Weights of a small GPT-style language model, trained from scratch on English Wikipedia.
Size: width 512, 8 heads of 64.
Architecture: tied embeddings, attention and MLP in parallel.
Training: a variant of Muon for these matrices, 887M tokens, 7551 steps.
Each number is 500 + 25 x the weight over its row's rms, rounded and kept within 0 to 999. Layers, rows and columns count from 0. Numbers have three digits each. The size before them is the row's rms in percent of the matrix's.

# layer 5 attention value, 512x512, rms 0.0728, rows 97-122, columns 384-511
093:528483516480528516498499479469508528471454449490453485487471446513515505513524531504475531507515506465511483507474464427472490461499512461509550520491504465483489514478481511522505519504534520499496476497496520468509507523477513495498524455515489515501465537508533528569522521497510491564482501493466505507463491478489443528507533505533516511535527491490539547569483497507468491444520
089:493500533465489480514467520506522475458463463507482474466548517485491505484478519475452505479459505504498509516519514528530512516492481517548516449479457503497499457488544499523487471476499501457492488510465497503457507513452512466496464503513522459512532480470468505478495484514519475498513515518492531506500447500525513513524472499511475474537508563484506470555480517451539506520524
091:503498498496514536510506528488510540488482519505482478505520531509486476496482481481461512476500512546466504525510508494511525518488528537509528501510510522501490542530523495534482514484486545521447493513512496512481505459509518508511463517521521478468481488522507492500484496502506520504501523496486475516515453534441479513552546480526479490483530506482504496481468524501503480477488
091:496527485477454511472480548493493507487464507489507526536470501491498520488484432498497537473492535541499501527455537531473522476509531527535565452514510491501522490517467524485491511512489524481542522477482507529479502490563540542513497465483494511518536512504494485515532449514477516498537452506523541477476503526468501503504521526502461493547512498508498524506510461495517497503490
092:515491499509511517489534470499461514475545486502503523541518454515502500496488487478550466536515514501475481521487481461515486465496498499468501525512454487519487545508505440518487495484490476510502562494452570487516555508536515453462533534539524478447491559481492531495519499526523509517469500517492502513499494477491448521501520500521508483468518483469486485537470464468491492537506
094:488491548507521478493524479562512521490465486489500495540480505524462528488515479451482489473421484535507560509501449476470464491458520530484505513484503529518547498500498498521500483518560501519516527510469490497478504472518510485479475504480509521499497498469474527520514540520494488532530460513517500468463487513523510501453492463505459497467492495495486467481560445493462517504491
094:493479508458462465502528500497504489547503504502494501511527513516540468446535521514539500493506500495530499456503539508488495505488459506468536466533474522492498544493526491491454516508524496478497460478529520452515508488512443513480527523532475498453530487492525531525521533525519514537519527510485489533455551484519519487491544515485498521488529519493500480520516469533494497488417
092:482484470511542490491540533570480491473508438511507500533510496485540491506492470517519487532492502490515535487460517524507487475465553504508507501497521487492511507528548479469478496515481517550507427514519532534534554527500477467501455530531536494494490498467529507489512537478536465517497487547486494514516498500526486481480504482440459476516505492506451502470482483512489515510478
092:504460504525477570499490520529522512526522496465496488484472505487475511499525526478537515510522508539507512539448473515506517490477501496467484490506534514502477535500525501495494495444481529485479547506474547522505516461524444522513486500512523486508492516509493542507516533513502505505483485502505512495468466492465506483508470520469491469478525503477527505486469469483519479489461
089:520510474514514515510480496508492451493486472491495491474474502506526518515542480498494540501472488493535505478525522467503482503469493492527531505473511503471502496469490482445500500526502467502473473509520501518503491481521460532490507533518517500517482504508486453526472438499518558498432572551520481461512522510485500524507503491544519498540533495516512549428480535500495448495480
093:462480478490444498488538534511481511496516480461491523493438515515515517517468500508513475504502462481511530492507505505522548506473509473472541499449470447522499501518505502504507523496477499477551487470523507513483541523549486463530508536457523528519489462509492462437526509482492498495522451457474479490463509532485480498540509544495487516481527501482471486506504507516504512486562
092:477481525494488492492488515456502513491477503497518480475507505504542505523483521481520503489490496529517468507529503511546495512524465496506504494519472508516522481512468557499531532487547523503474503483504510550491499504493450535483516500505470529473511528529551439529509528529507520533473497487507467500509485464490501521492509468529497486502503513515510491492472526468484501503498
089:518499535510527491529446497508522498464506504514541493508520455550489483462492487527536463523475491504525452510517454495499486498516526475509485488492487464473470471502502444498540532487465489475519528498505491526507518493455500508504483487481472491486493490494536506474530515526510532481487465486455503536542509494507504506496479497463472467500469535527451488491509478478508483519474
096:476521479502511497457497504467466437537464511512501534483511484493534531510503469491495499495534505447530449469535484517484443489505471507524475472502502502504514492479511476512508502472532524496458500516468518486540463533525502600501490478470533513471491527485515493485498484504528496488510525509486527515496499536530493471498518481515454506466519530492493519494513498535510507469447
087:505538486533533478453531521557559462493493504472537482466523467524512479498458557504491476490541498501538483554462461482532499521510511540544535494490534528513496527482503523497460532511516476505499505456537519505507545480494506526486479564525463515485443493551504512501491521511512448492478493541495469506483519496502521468478468453503515516467533536507564483465496488496485439494496
089:490470471447531472500517492491497491474509505491534536516487545516537491484509515545461447520487496481507501486534483468490492495526510515520501485513467467491518473488502514526522498515486497486521529555515538516476502526491450493507459495525499545512546482517506506490496534509536516490520494480480507508508487498503477511538507511488497455485496508472509516483506536527446507529549
087:526510497482495510502474475477491473534505475511501500484489520523505508537514481496505507473509526506502518497519485478454464534508461528496544491526514484512519518480472482483465464517489517503540511505481483500486494441514521472473480521482515538473467513505503492469522482497519494483521495505434512461497464466542460495513535490528497476488492519490486497505528521515486518553434
098:508532502510455528489476481512484486506515458529519523501523483467494471534511498499427516503470506483505481456493460507481479502536577523502516537460515495494516496477523494516492507533506499505493497547462470521523475477473497515488523506541473475499529554512509525535546551467474508490545514484523504522496506505517502526516505494465537523465477533505513485488481482529528470495470
094:495486483511488492507502514497525468490501501434511491499497528518476487501451481469483480508478515503483476502480499508532481498463458492486518505538525475505504504511521525511457517535474502505526531531471499499533470478523474494482503500494506480515494537485469511453502492527503513510483503492501521479477535492506493536497504518470521479512480548511491454505461487470521523473455
093:473490492456484503478521506493487493391465517518509506472500491448524479483501505512499512517502510531516466482500490470459468539498509486483511571521524506459531514538532532514471437526492518489435511456498532533500494511440496465508543520451524498507513507510483524502471522529462531523422494560523505480469477468508496522472482457456530513493507482542512484452526513491515492475481
090:537495545496488464486502501535520459476445514552468505494488534474497512502522537503508520522532544465489482485534509524444497493514487519493522497464532462482452495499485541488506490516508496478505518478504527486467422535465547461502448514521480472492471494479489468478512524477484481518497464502509476509470462508491513479536513533498475525528492482498481520492528485504453475487508
092:521498530453539476492483451454489538515462498501522483509519539467481495436477479533545539480512482508537489472478491498474520454518531529536541495509524528523511489502480486524517537497439505523468463528465428465476492496460478509496481528497469515481502476513496499497452500480485498502522494473524508522491452497453490579501544522515487491500497507499538513462498486476529474494493
092:512467452514441470520529516491531528513489508483561538522477527474490465525485506481525516485494486508509519495503515513511494512458494485474481477511503499501482510532519505522506479517515494503483452527494509510512528454554506453502465466480546499485462495489502475495438515503507543499514469494488500532465518473507509515502542467531497521498515486526506487579571439486489517503535
095:526498496456443485467550468465478493451535497551514496479510495492519512476492472479497518527508454542487496511464533535494466490504486474475523520533483518497531531484498503458472499507519454490475483510516493538504527512525493506476532493522528521470488522502535521497433500459453500483467472532497440513453483507453484535469483507518500476539439508498491544530510531487506444526494
094:544471517489493527525484516520489477469511536518523474513476498479510522535505515461471477469533526447532490495500539536496489532519452502506467460507542491458478472484470490551514545492507515521507482485521428476492492507502509486521540512517545507494515489502494493488474474502479517507509491514511514529490486517493532558505489522559529474506483504494532528515491522489510466495494
093:501509507500498520519479507507471550466502553482509521535472483519484521504501488520494473519506487515486500546507506466488513510562545482456524509518512501471498517490494473505464508526480471501523488515522532490489492501489482445525536513479497504512475501493482517435513507493513587476436487536513417490503502497507523483481465482532538512523484537537490527504480525490512523527480
# layer 5 attention output (transposed), 512x512, rms 0.0624, rows 97-121, columns 384-511
100:499534461515504517524500511501470473502550470529544486478518526498511474490533484485538491471471494502504508502517535508512510534532489519498440518512527518526517512537491470488506478510469493486516490500512470483487489527495470536505474536459510491474523507472492491433458471532500512450491492498522494524497504520504520465471504480510494499458464524510466467473492521560503496510476
095:500497513537503519479526520460481516534537514487490494498482551468530508537483485542523491544516471475484515484505506522453492474509502462487451531482507498532498557516478491454540546519536507494544528481521509499479462472565473523543498536506501508503491529505510524487515524482520505472520480469506463484501543500485469526484496520474466523488492482492519531450501490541491536464532
094:504469520512485450526485474496491520500508458495482521478495496497478532469516494531516491494546469476535525512478509509492500449545462478493518506523503509497513506485471480477509511551486485518542516473486498472484506488485511504481532484477486472574543521507504500508537517538532505491517474507531480499494533414494519517486490475479511487526475493533494495494478542519463545513506
097:494498477556516453506548478483517471495510519541521478473520520501491484508497555514512498545534469481460535462498489486492432472491464481480486539498474540469473516489510479533483454458495466548507509469522493487517511522457503498497515524507494503498477494486473495479513505515492513489471539452482473506524513516507461493489467467493538507464456506539489474508477525495486535499521
097:503521473490503485556489547521522524518465451504501471459457543501457520493511506497457499467520491536548510438498539528490511532460519526524535487519521513489515490512457501463520490507537531477508449455515450503489447506488506517515519491473502476577479449451503496487511486475512473509512504490519493513505485478479505508497518503444529524528478543505523498512478577517476473483483
096:483503512484511529528465509449526487497506517512548507512503484485519468508478528534517524508525530465496515492482496505518532498529513510513471491539489456477430511514525537480517521498472514535497499463547533504515531529473489501519510478514471495537489529512511450501492467496500518467489544448516525487564528492506489519560512511517495517529477448506498506509422427532520486496494
096:557497468517493521474498499501491495478499493515511484489531506490487536522539482515539482483499498474447477523465472471521495492526492472522526579467541473518485496480506523498512469515497497518495468511486442525465495471485539512510492506472501483508485483493515454533471480470498510490475514505522505484494488514500499516532462508469522500536476491492496491524473527507502471499540
095:531507499494479486479521475452521528553507496502518489466485491546485491465551518526493520480491504519490460504540491479498534519506470480473513536524476488488514520482476525519507517514503496480509528473502490521470473471507521534532505490492489495470478503479489535515482501495491515487498481473528515476459521483471514492526483472525513511524484531499535507538509532508473499491513
098:483545531502495478534487509485512473468473499512528559501507473518530510537489441525500478485520519520495477459516521491518499524481526504522493513469466484489495533491448478489524558531511478471491489519516458477503482539498511502460480505537520509492524513494479462516490490514503488494516498545512521516495538473495477516505500448513512517486525510532511486531540532482459507507502
091:451479505506486488450530462509500538538508515538494496505557464526466517483474554469479474483518487508477485483537487550495534489541494488486470495535483476526503487466516483508482483488457519492523515537484475522475502527499497480499520476458484521482500486483533538442490533457499491447523442484502539510516498498480515483493510557466512521466491497533495480564504531513528530486498
094:548490500538490445470468438498515507524514521545503456477552509473489484482493526519523492491482522548467532536459494494443501513513476527536495517546481511481488561458492524475486476544488491497484535516478517486505475492497504544449522502507487467517503520508489518542472509499514486544503540526497482490543464507484498498504481495517514517513465469513493540502495477470489466549487
101:461504476521522516519522491528494482502539515549460507527446515519506488498554507502478533505503471471492545492501478499457482492524543518498507506518505532505473515487547466522495464515441481476509478470488501463511528521496538444491481490490548462519508510494471535499485501498529487499551507474499477465514509518534477482456515511491494525503472493513511463492502459511504499530505
095:472520509551490504506510473467494512514516467508529496485506517504519484515515518508477531497519549493480571504516483465497539478493489521462509564514471542523518495511500569507488467480510483518458465468512499518487459489507503492495499532499504481508499503511458460507444464473489500499544556487487511493500502514500474500468505501536517526555533444481497509494499472536521520490493
101:519475471496514526516467488509515562475503507502474463524487489513488510502504560482515515484468499517476494509497527475487534457511516467473500468499500489487492472523507496476478499521434524492515522521538523558451499470480499406477492499541500505518500514515476516520448519502518477488506542527511508504533460499538482519503504549470545542516561497469525495490481542489504501469521
096:529523533492452528462486524459475507483486460507503508533478530488514526498529443498488499484479478487487485479521544528460470485526465456471431516522466491493499476492500501519526508479493502492502482537444474470476486493483490532480506476517520490540484524486517498520521475499494560498506485456446516509519459504528499528520530531510508504545494502525468514513508537558500523529514
098:520489501485488494458514544478479485516476463487475492483487501494491528507513525486551528510505529533484483524465491523499489541509501474465523482516511489511462507521523518504516484501526472507515480451456450535518515493494486493503502463503511508538499560443472458475515449517490493473485496518552500482511514498486500498481503543486492507505529523503519452509465485484519521468491
090:475478554500482525492506562517484513491477517469507517537524497498477469500426520508483517545481488514502477534473486549527526468463514485500503499494512533504529480553513516509549537484520468503452484502514482479518481545533460499512517454526523493541493524470484524499491495472501510539495480481532499483518454513492494536497490500473514502515513475493469494515499539494522503473567
098:479510491531474501530512485502523525531519500461524526535450505508454518486514476509544506483517505521495534542522531531497522468452479496534471472486480485536496499538524488480497493474489514484517536454492522496500498512517529486501495502489522521475483484513501462487503465476477477535493490472446515497489512479500520480504504505501454480519534469504510515504506490501478515477504
101:494538472527516457525521516485528520498521517514487491505495446466507492554508492472474506467459509507542493490513488483482485503527539477497463473471477528503481490487500531521532484474507493482513481483555528566495470522510498556474512521513486507512524497496538487463517476494484485520540505504493472544506484471506509466502441511513479524502494433498519502492551458519498486475525
094:511519472528499535498507485551517492547470507508496480495523494553485518518533499515496516499507533493494535509476534495517494472446480469514524472482498517495505500512500483511510545474499500487500506523512481481501530495535491531490462492556491488484443506512497483515488523453537478497550514482505496511534522483504487471511495512519494479504502510464477505504464517536445521480466
097:481522484488505543505470473514475545521503474475518524475502523517480489485522490504519470499502456505531513507456496460523513486524509485510486492511500508512527515478495472499485499475530484532566474497489488485550518533494462522502553508508564523489507510538493477565497507505505534503482542513480494451517517491511489517532467487506519479478523539517506507493438427511538535499522
100:488512494518479513523514542509491467508510511499462469514449479490505483542502515509447462549489514542467477533524527500522465539457486500459471493487497462474477512502532475502524472507527485460494529477502518490503510530520506523500530480507513478486523557477523510482476472530518510493507499502494524499516495495522528465486442500481524543489518507470501487541494579520472534493486
098:503517530500521508458482496488491485497503494507505468493488489518512508473498463513499481551500513511529520516500520497487479496481513504513538520489486486520482496469486524529514534519506483466494528480511514518508497502511507484547507548496474515453511511500457517535554475494493521483486496488513516486525481519457486472473488570467511514504449488472473527485462491476537446517442
098:486482493538540480491485506565491512539481478535512487592487493502501512526508542524525521465498491456496499532490504487497490469438462517503458538460518502525513504517469509547521476508477520507494517479475478439493535504478518493507494552495518492496504502494466482499542518471522498490504553474515577519496503456547502455532511477532511511453561499465486485490490579517519507481500
098:475509507494476490447487437505509526518494462504505507512513486530484463493482490547523504513470492523429514507512491509468467484495518482499528499471467530498507478542547466461508492507507497456496494531484547505517498492488466498482477519536480511509495521547509516503518516501517484475484530470477469461521514518511536428492506497490476530489532480520478479525497460496512503474510